From a checkpoint of a small transformer trained on Wikipedia.
Size: width 160, 2 heads of 64 (1 for keys and values).
Architecture: RMSNorm before each block, rotary positions, no biases in attention or MLP, tied embeddings.
Each number is 128 + 24 x the weight over its row's rms, rounded and kept within 0 to 255. Layers, rows and columns count from 0. Numbers have three digits each. The size before them is the row's rms in percent of the matrix's.

# layer 6 MLP gate, 448x160, rms 0.135, rows 430-447, columns 0-159
090:113189133103122174160133154124130133123172108124117125151138123152159136189148111108130147074108101150161123131134111156164091171161141159125180133115155132092113130142111136135132150087155112126100138171100144109106188153123150123111134144146151119121128141133116149110090120137134143121140143127116178141132136106139165106122133165092141145141155178157121150090121128096106129115133081128158136157174072163113115124134157117127130134168102121154112112112139096099112124099150163
096:141074152155133098151103160141085138170114115144149116162122127135181111109128114140138097146126150115138109104142147070121179149116129133118083114146155104134108109118151146130076108173142176146085145131106146128100115153121138095136132115140120121129094110123109092157121149110122154126131125123152102140104124136198134132165126117139124151119119161127137099142152086075072112148141172123107120102140141084161144117123147125125089159110125146119114196166138114137136104122143135
108:079111157133129117135108131111102125133106140144131164172135132139086147116110090135133117117134112145143106108156120160133171125098166136139086122123122131122093112133110108117153132122126150100135118101139114103153132166140101123137098128129138103151148093097135120121162160106147148110131136117150168121112134092097123157135138178118095117182134100088081146146112148157174107105106139132199121167137076144088123115112109114130108125170102137119110138110076049107114154126150100
106:128159126117100151103149145117076129067149114084127117125123125102071116125122107132111143134127114149169128123157167133132074132119122124154136100125131110142109118142068138158098081105090114169143122084129138118132127135113114096097128131126126071104107080117157104141162132131130148133145152113131142152125133146116159084166118152117131120147122112153120114127118101168136107170115134125174143099114130081125162104116127130173080103115111149105097106110116124103154111170188148
109:101071116088086137109161114082155168128099123135113132123121137123142108150134128146109115102107146114113108172097108141164163134092070109138121151148131144123136104181150125133135078125090166174132115137115137078101126128118116112112109124128144112128117084138125082125133146145112140072125142144124120117155114128115104129148117093138108113138120113070116120103130091087143115159162131106153148159111172089167117121118109171107098102110133113147141117167132152105147154151134080
091:138097114141161097121108117117159150104129163128140107106159107121107197101120128107110127147170129099116164120068093120109115131121135122152094193128123125115117109113132114163166099115166151166125134131085165140153190135124157123106148146121157082155128210156127101112130103144136119132139134093137112122148135126117106104148081134164117146144100138136104156160134105128139154138146181125148111146092139119163148090127114141106116122143144118163126116132131096102155126103112138
107:101147112120078120158120131163095107137092095080118124167111121108179148093128122108127157124159138128112142112175135094115157147172090121183105138142084091146163154116104148120143178138131108140155141123080112103096136131147110107128120128161090162144131144108134162115115113120141109131151177143158123158143149083130115118165104151108125153105146106157081140112124122117143152113169138127113115082103140124175136121155122096098136139116108151146102096156155111112109136139155117
097:145137122162124132139124111108126146113107130121126139096161079116088145178161126136135097122135180071162139124164169148124115145157173102130080080149126124129117137153096120161072075090116133124149129126138152147076147150140179113088151122088137123132126093160149125112142157138153142102150139098151139108116129123120134121093106167158107111065121119077151139124139124117168100131116139113113124148129126088094118120140121122124130107144147115120144115127136171137149075113111125
108:127133143178098128118106115153119084121149134123133135166101111126125126088119141094126116107090130130126155146117159153116124174103103116158103132129108133130149091098144113107106167111149133156130115126113143041168167100128150105121097139131107123083137112144081108078084148141168161188129123135152143100124089128139117174139120088091121101118134126134142091138127134111128123136122139137103134119142158064132120111114146107120121096119096138125110164135173134129150101074156129
106:128130165118144133144161085103150142136095148129164189102086091125097107119129121123103160123095110134092118148123187087147117130156108089088131116138137125149149189164155170119141122120142095136137124116147156156112133135148127107157107153135116169128110178132156171114190116118117085092125122134134137108153182120162141117106122145111117098146128121119133125131090141099117148120133126138143123108149093138127125111130178160138127157093093135153131131130154154083133120155177132
106:128124150122122161086162136213169150123121123165108103126134146109134092115100100123117092082137138132108124096106121114121188114143143095145137144168096137133134179116117106142140104120149142159150106120142114086193089165126118105135105142130113119099140139165147093130145152120156096116125120081133053110164144145143104133129148125129140108137126158118159131162155113137121115119143114167138153143108118165155126192107136151123107142098112123156146138104118138126143122138136100
100:133109122121106171134103097144117112088076173147120112121066111119143107128160158155138142118144114152103144106141132176088130126177129157120163138117140151128118148121169141144102132134171111133113084159158171135137114116125125130100129156116126131084147100112122151161146170110146143147129092087103113138088109144169145107115104170118097138079122160097142175155112123137087119142105132116162138173151147116143095144135090129159138095149107112098135124148128087109109155144137117
104:134098139090083149153123121106132120088161149152139137108128106101143099130154100135167158123082172115110129136118111135136182095151149156142090129111149174156142136141152148117097122143116099124144128166142120098122162117123101076117138134124128132145115135093157118125150156118119114119133154124096109089158170132126137103145173152136128152123167123165106107144133095129165063112071150105119128142111126140139113135121153165151090158174088116108099107129099135127148131170080113
091:138171095127131101180123106086121144128082126135146125131144110116125111122164098125137097141102091157118136127107162114131121126118136128117103095114141145132086147089134081127113153137119147087138124125122155160087132175149118124103115114136141174104148128187112133072155133130115119118132114082128131106132156100117100116136078114148143136162095153117148099185107132135073095141123148150143147143112141150096166166176161110134146143116124133114140119074113151168098137160129160
110:105131108116112144144152125092120113122092139113136150140144135139097143105157148090123140094138133144134099143128111114095137107143136123074077137152070080137135106138185133168141146128140160128124144152099073138115140115154117130106161137098101144121110121159113163083120137157128103134070077095159155126106162110116137144144116144102156127117147082166109106138128125119143175150104128147155104091129124121113158126098136156085129153094132143103156130099166133130150096102125180
096:107143114124072108127107132139174158133110163171191121136137111104154075115113110146169099088145120141153129164139119110088092155165123097157122110139111139116136136148141099109141134108130118109145126116157168118152141161153128132151099152148126115105116137133104117141144126139155094164097114134103157122096133122149119164154113099176079110161129133125131117109168118133133130101106124140149128136120082164114141115153096145195132150157147107124101074158109091111127130084166127
105:161121128155125164119129096136149120106161148096088116084092098203098137110129159134138128099139162165101109156151125114127147113167126128105123156086151134129152161163188151139161131094137146172130126117126126175094141156129136171146117156094154152119089107170129093149144120135103105082109099164115100114101128137124137115145154119126112121108127128140131112151090120062108113115165107150171138108127156080156126101132135131138113124147119111112135151154147115132105124121103133
103:104137131165126082119077172123143132094127094125133140164095133140093159102103161089142148127120132122157159148086099127138132128099161138119134087138096106153139128136093136142123143099133137128129147130148142164134100128161130153122089130098121158126114085171096127168116103151131131149096144129122116146152133099097164141149136093082156134117104119130114129087099127116117130100140155189108201136054158124135163113098136161120136122159143142158131117123162106129158120132145134
# layer 6 MLP up, 448x160, rms 0.137, rows 430-447, columns 0-159
100:146144092095110152104110145113119179069135073141136115108120112161141150101099097088097104135112092152119136130147148155115151176111129149149206161126110179137137151102127104116100127119140120127120117165123174173126108103103116126111106130152143102065162114135086104146128165166124134125137137135151134142121098142122147154189135111160109142133128142126157137122122122130126142107112122092133164110133145120096126145149117167128119178144128143188120122152149121136138158118150124
093:154169082144106091133104157122112129120097097099142065128110097091120102123110130097094117142136167146113091116140150179127093114097102142142149102123155121153123110185175150124114097141103107162090134142125113139148101149087126144121125127120139058178123117144135101166173103109127121127159109133116129116117147152154151111092121145120113121105125096100123158115127146092157162082133119151091142137131118122082128135169135129116103130110121131131174102135118109144151153111092141
115:149108160085177178138127112122146082122118096111096118085138086136122151132099128129146162153157145120143127085104157145101141120149115145125078089128072119157090118129141100135131089133110095124156145118157122128143157128132157097140135120124114152124122134126088129145168157089125144125137136147101170133074145114089084099125118097155150134123125122115119156130095165139100108127131113136113103120154127090111109133130104098183137123146146140122070146137140120088145087132168091
100:119105150169131182139166125106111124186164138076141122133147177117116096157137122122110098117109130119116109103120112096146133129122135072152164107116122085113112128166154135163133114160129116114147173166173116119121147074103107126150122135154139130146153161152113143124134142133130131150117117109148090073108164154152114148091136125115114154118142128130141158131138136109153112150111151156086112138139142092123118146146115146114087144150149105138147175121190148113072142100099161
104:103177129114132119186098113112105153114152097107130130141157135149125133112113149056144095167122072120146102150157168162114128130166173138139139153130127134125124108089142127143080132135113131155085142076128108161147146130126109148165152097098162121078140130149134153136105176096120106115123097123106168104165145118168126128138135136133121129122093114170139157107116131151132155118108114125119130152131101147161084151156143148115138148122104127146174134124126117141150115067092128
094:084125100110160146148119146110128102139095118143135143160045115136098159124110128113113134151150157127092113099128102103144127121144162134095161101129159089123096130152182165120152109116155125089117149124129140118122130148138191111146115129145133156107070138121116176128184133088128103127113154099169181147120125108113156144150179144109152126145134124142133140145118163099092143123104096076158115155154122121125114168126155081150140110125114128128133147118122117104113138144130151
096:208106121143127110144121171119145159126112119123133139095129108116120142142144125120171113136096121142173130125149130113121093148098100114131155131123144105127132096101170132177146160128127154114151123098147145136142117141124100146110149150181109166125126121113120149192135210138122132145065111168094107126143136091171153088112095116103117124161117116146139160170135158154144086145089106148113137135117126121137168114127137122129140108154106111122124119152143123097144153155152084
095:106152089157153170147099133089130196084116129164151150109075124151114174102152107127126135133126113082099121076111185137096141112141149130122094123134127136123143121112147095155121163129143136131129114121124106113111122110109183159151097154137126098121111115108133130125101154127116125177155144108121164140149160115097116182152136150155138131172097081140123137126118118107137102124092114128127108151111129115150143082102077146083147118105135126084121105100164109141125137141141149
103:135109125156069105140081081144131139132136152129105181144173090173139120101135150096097108168097116146110147124108118160111121132130146158128141112101117143141121108133149108114099182139105095106100123103118135119146105139149141147098100097090145138134130131122084133108153109116187135139133093126133144122174108117110106109120121144106114116127127123125124086148078161143150147108134144081151119138151186090155147148138130137118109152127124109088091119156123161103110151077138178
101:138138140144113129106115168139160166153088107118138107130196137106115113122143143158139173114115074149155094134104101106150150145114173111115128203118145143140158122151134125156102097168113143113139134102161124111145128159148141086127109139116154086098156138151160132127122126102166112115105152133136155148122157070164110105112136143118134169181121150134152146081108180118120137132105122110104128145135127149134160112153144163112134117094121118114164151117129114153087149125095158
104:145153129131115137089131150099101144107175109086142137156128091160138139160176148130174129140159153152116124119075143118106107098163172100126117116152136095153148152152118103111104086149101094169151104115131162126072145111120149129150174110117108122136131114123159169153123123129109104152117143167116155125106117117142125117095102168095177116119139157129130126123106141152137128148126156099074077147160100122105102122161083110148136120148136123135128122151141118179166149118150117
098:179159125154101127112120147153116179156157103139122122138094098111086095114142130153114154101130155169147143109159184127097138114154123138146179094144103144105135055117137091144139121160104085139153116137133164137117118110086105173181107137124057114099150135118104127120139118135150154118153122138068124102143117159133149140137120148132138131135114137122141169108128120130165116108135098098132134090134122089148128093148128146142174126113105121128166136127150113145085130127120126
109:145135118158105137156130132104111195103131101092119142084138163166151104163130107081114098127125116104165152131128135140139126159126153155115148128148143122119119113135170061138092104087123152170116165128116089142105161125107126094142100138136129130107141118097133129112108129122165160144164137100113112089156167122100115098142176111141132109128126116137151111113115110158137123093113141080076129126113150155130118129102166131135096070177137137140107122117165133143099102082146139
089:141148163084065124101116130112178173126133116129099125155123134140162114171101129150169146142132139155144138086157126156091130128133119116112105116123126134143173126106166115108154140169123140150159122088135124125088142153169122091125147121151122127147129105112123129141136134109152103113101091121079113163130177128139135147100174101071097096135131107145138113099101147126175123127138105157146113120095127145146083120131142112106132139125142078107107149080182126085130166132122127
105:094096117119120117088144142102124103120101148120143128202106150099143181141088126103135154123104151074122132162147122129118179095154143084168155085119109134141096136083177115125135166079133104177096129118143122094114112123152140130101159163111111136115116113102117121173106115096156146087105129156116134141087147111120136097110126148102146092128106110136137127161092152146139153116126121143135144118148137129149135130155182107099097166124101133106120143125115116156163108124127124
099:183098093137164100112145129125098101136121146126080108147131116110131119092141137109108151136141131129130141121149113135098130099104136152098070119099119127122104106116148160106119087151141153145109127116106103119113142126099078167125168112118139124139090066116147110133164146136132141125123098113083168138110111109072155107136157087139125099093139118193139121137139161160124141138098149131110142132112089122132142104131156176160123154115168102152122084165080138110101107121162127
105:142088118125113100133099107106154164122135137120207121084133121133126107117140122141163132134115147102123138144104100132107124138109124121116090123141110132136155156128119194134140104137139129117133123161123119124104185156151142101082113147104123131116098123120166127114153171090141169134092131110120122159140168130120115153158135115137122086134096141160171155138156133131148102157172108115162167145124121179116127148108148199113140124127135110126139140148112189123131075139172170
101:116168114152162095111104115158103132101149101108105158141137117146088164117118137116129105119077141136164120128162144151152155142145124171091153140109140121128112110116150124156108096104138117152150118116130103160128077120135136148100166133124140132109100094157088087130123136126131130126110100181152128074170131101119125145083165141089186168081134111091112141120119143154122104109127160108144142138094162143128098135141120133141111148137114202153111110128103119147132080110124158
# layer 6 MLP down (transposed), 448x160, rms 0.0456, rows 430-447, columns 0-159
099:128125129103120146154125154111128150125154133113125103124118118110076146070139118150078105126089107149127114141081142164098111129121122137102169156161083166119115181105129146157163156082131144148122101120145111145173120129120101094152147120125143143149095137132122132094155125133108110131124106117097120135153090090146148105113147132162141162156117183162078134084120100143129105111167103106124086127135100136108103121165162154160088124097106139143105138092139124156121137094127154
097:167115177168104115150117112131150111073172126120145134141134096142154139116104168107130121111119140120162149127083119116113153140106099128147173118146146129111087108107134140135117141142096123130107121162194147169114090117112168094116141100106120138152143119085129138167140169131094137118125107132100145171171142118133113172178144112135153102176111106114139134130185159104106112108121101122097134148160135171130126110090152158150130069143129145127090135141135145127133120123114105
103:139180127153131117163139153140088132113127163144138087107150172093156134147103126120112132165128130121127097130147132126150119146158126144159158181125125147121089135136132124150105105080154111112151102146061171132120126137100087100154073155163164122126111129137116112121102104162114141122111117121156087099163122148130132090161132113155117140097107107101151130114173089094176107119118162085117100159123140147109128153092169112100150113095150136111132084119120125146127110110137116
104:122115136131137151124179143141150146122122106111152119066141102122145127170161095089124146120123107158117127121130089147135146168169127149092146136148092128117132145135175109128146133152117135105118119113106129104091151161167112126084134133122111131088091174167158120132154136167104168132085143094106105108156145097133109160142128134180087122110164114137133162096121140124135148122088145087174142189130113125098093113141113133132132129160150163160144144163148168104107117127126138
096:157090110145134133128114175193114122120097179134115123147158111098156151115124116105119094108123107125120117142111161131161112156113077182162134115137133117131143145159187084126135132146091121140117092151094116125093101116164109129107109111100117126147133124157129086116126129110151090153144112126096127093134148154137104131105177150148102099148124155118133148135106138122152117111111143186184144123183117087144123148108125161142134109119143165113133134138135110096096187140116127
090:121101120119087136107124146102122108162125140063123150123120137131170105110114156138139118095119093134121133151128098188111119146110152137149107116092134126142162133179109133157161141145166111131148090110149117103158128127141155097086106098149119175149176104144097145138197142158110121103126135095147083147162138140157106146108128141133151112148145149147126157170121126154173133186124156161107133124143133097168167125126129151114105155109172125134139094094134148139125145112118126
102:154134163128131117121117095137162106190111098139137107151157107113121165111133106124107119111110160161122122126107120082092151126134111144143130117154089112109139122078118132133105164112155098126123125090088088127143155180108104109118196160148127151137122156120151159130129082157144086138152105162131160121146109097169117115131148144152187135140124135157153129088142129132133130094134125156158060150090149105091103108131142133122159143173130114145124131119137171140141150123112128
092:146143149148117111149093154162114142143157102117158191104165097123135094146168146135135127113105116161116103061124162136120137134123096143154128134130141157080132109110129128170090143121135121142105107125124177157161140116128149153139093154129099135106127140109132109136096105107174113162121158147204126131141144083096098156135131124148098123140108156094160113142114095091126155117142140118131072166155145139135129148121095163110129099106107097098140127105159122112124165152145136
107:138110138089122134123160109166133091144150112111054143094110134148139138132156129151104173152131151127161126119167101089119121170113141109101137103148129093133111124148141123082126123130125152111141123072144128161060154174100091137145151147143153111163145162069126105114127114151146132134115123150126152125134125123147093125121132135137102110113119095185159134104200090144111134114111106130143118138094137136098125163100086095126137103122122118101133142153154122156165137138144153
101:109158120120124176107115136072153131108153114120158159152163094115123168150167128141140170144094145130125108122140182148177139123154146106152132132131118121121094140090130105155109128137135155107137134114143112085140137132131129164156119093133133156102150106161129122101099135112116163128085137105170106072134144096112156158125104174122084207118102098138108135125130122112082123123153098118107125126095130132121112131145092080095104123154123101110107102125153142136143090090141119
102:139120150096138141102149129138153141137080104127152111091107138113149096103127139114129114154135146107145113165096132128130159104113121139158132128092127166112102091125114135188120125100126146112107139147126175109142085143137131149129109097091121109134131122142081099150132118076127134117165147125143107109132130121150141114141144143153089202157055175109103088116139127101101154119129127144098187168082118143159149155077110158107138131099099130139163117094124139125131120120152143
105:179146102127119126120131090142103122151123138132143131145154137062164122117187138128097202134128131060121135156111133099129102142120111126115108107162140144144111100117131166121133147133106111092151193118126166115093102107098152136088105125126119114134138098100114115135157108155132139138111143155125151123115141119123131130096128125121167067182125153089110097098134191119096120087103166167115112121131144091130105114141146169145106153112129164133135131144119130121116127143131124
102:099122110119118108070161096169142098163121161132085121149120130116123105158123191137144152120133098118146135156131121132096107159107075045105100113113090132127096150124117147127133126130156115153115123157133099128134131131187107138158174097154119160124138106131125119162114117102140141094097136160121095125138097114128150139145143115127148127137110075121162121074164147141139189140137127109163122134117132127102105126150155121146163112142111133130088105109136110123161101172116121
091:148156141127168130140138161198149135150095129114166093123150100148110160164119105123115133114139141087125109120141135105168130095133153173151139129130117122111189100130146085180109099107145119091146131103136130152153122136137106117122167103142166104127126115136099073124119119168151089124082150131140171115134124127113124122121158108122176143167129110139126123110121094107119122097151120144118116089098159117170137088110130121109117148135144125162158089126170183121172125145154130
116:137125151081121102072135081081144119146083145125160138112149138137114116141119088115165123142085138138158156073160128125123152141122100088101157147150141125155123133093102114123094155129146159138133154137145146149110123078067173147104184129132133117115126127111103184156151115127142110098094130144097127163070154152143152138114172152150134107155111124132135111122173111148121120136134138157116130161141134158161102168129133171140101123109110164123116142141119102134128134111127119
094:115127112160119156103100187139150147108121193109149129114151099113099122164133120136126116146152106127142122147146101089173107183133106115125182114149127166143124142105110100138121147097134155096126110152106118143108114076124138134161127182114103127107146167098108120129127128138114172111082107108154131134150117115127136198139099086136087096112155127147123160165102132124135133149115143107145110118087081150082131134124115079143106145171138118121141090116139136137154120128108139
099:117112118107140145167127138149145111095200109115134114091104119146121127151099128156095102148119123134144116164129124184133146132128135133134147117169148120149115097132132133151115172140100121171116131127149117137074119183109136148109134056159121146165153107126089112127147091110141116091134122138120135161148164115098157113137114149183155131157119108186127116126113160131203133125108102140104130118130110103109132133126104104126091148128103105148109173106143121127112161175105137
098:124081145129080163129123104102158133146102136134129140123149143094158139126172115151152105175143112102096116121111110117151111106129099107128145140123134128097107110092127150132168118163126106149113113076098119125077132121114134124140120159154120109131139170124168135128127131117149159134105118086161132165127117120116117089114115160143127081132116161159116132166133127088132104130149140098109070178141197189162112177120123106107100148077141125107116128088102146131127131123154128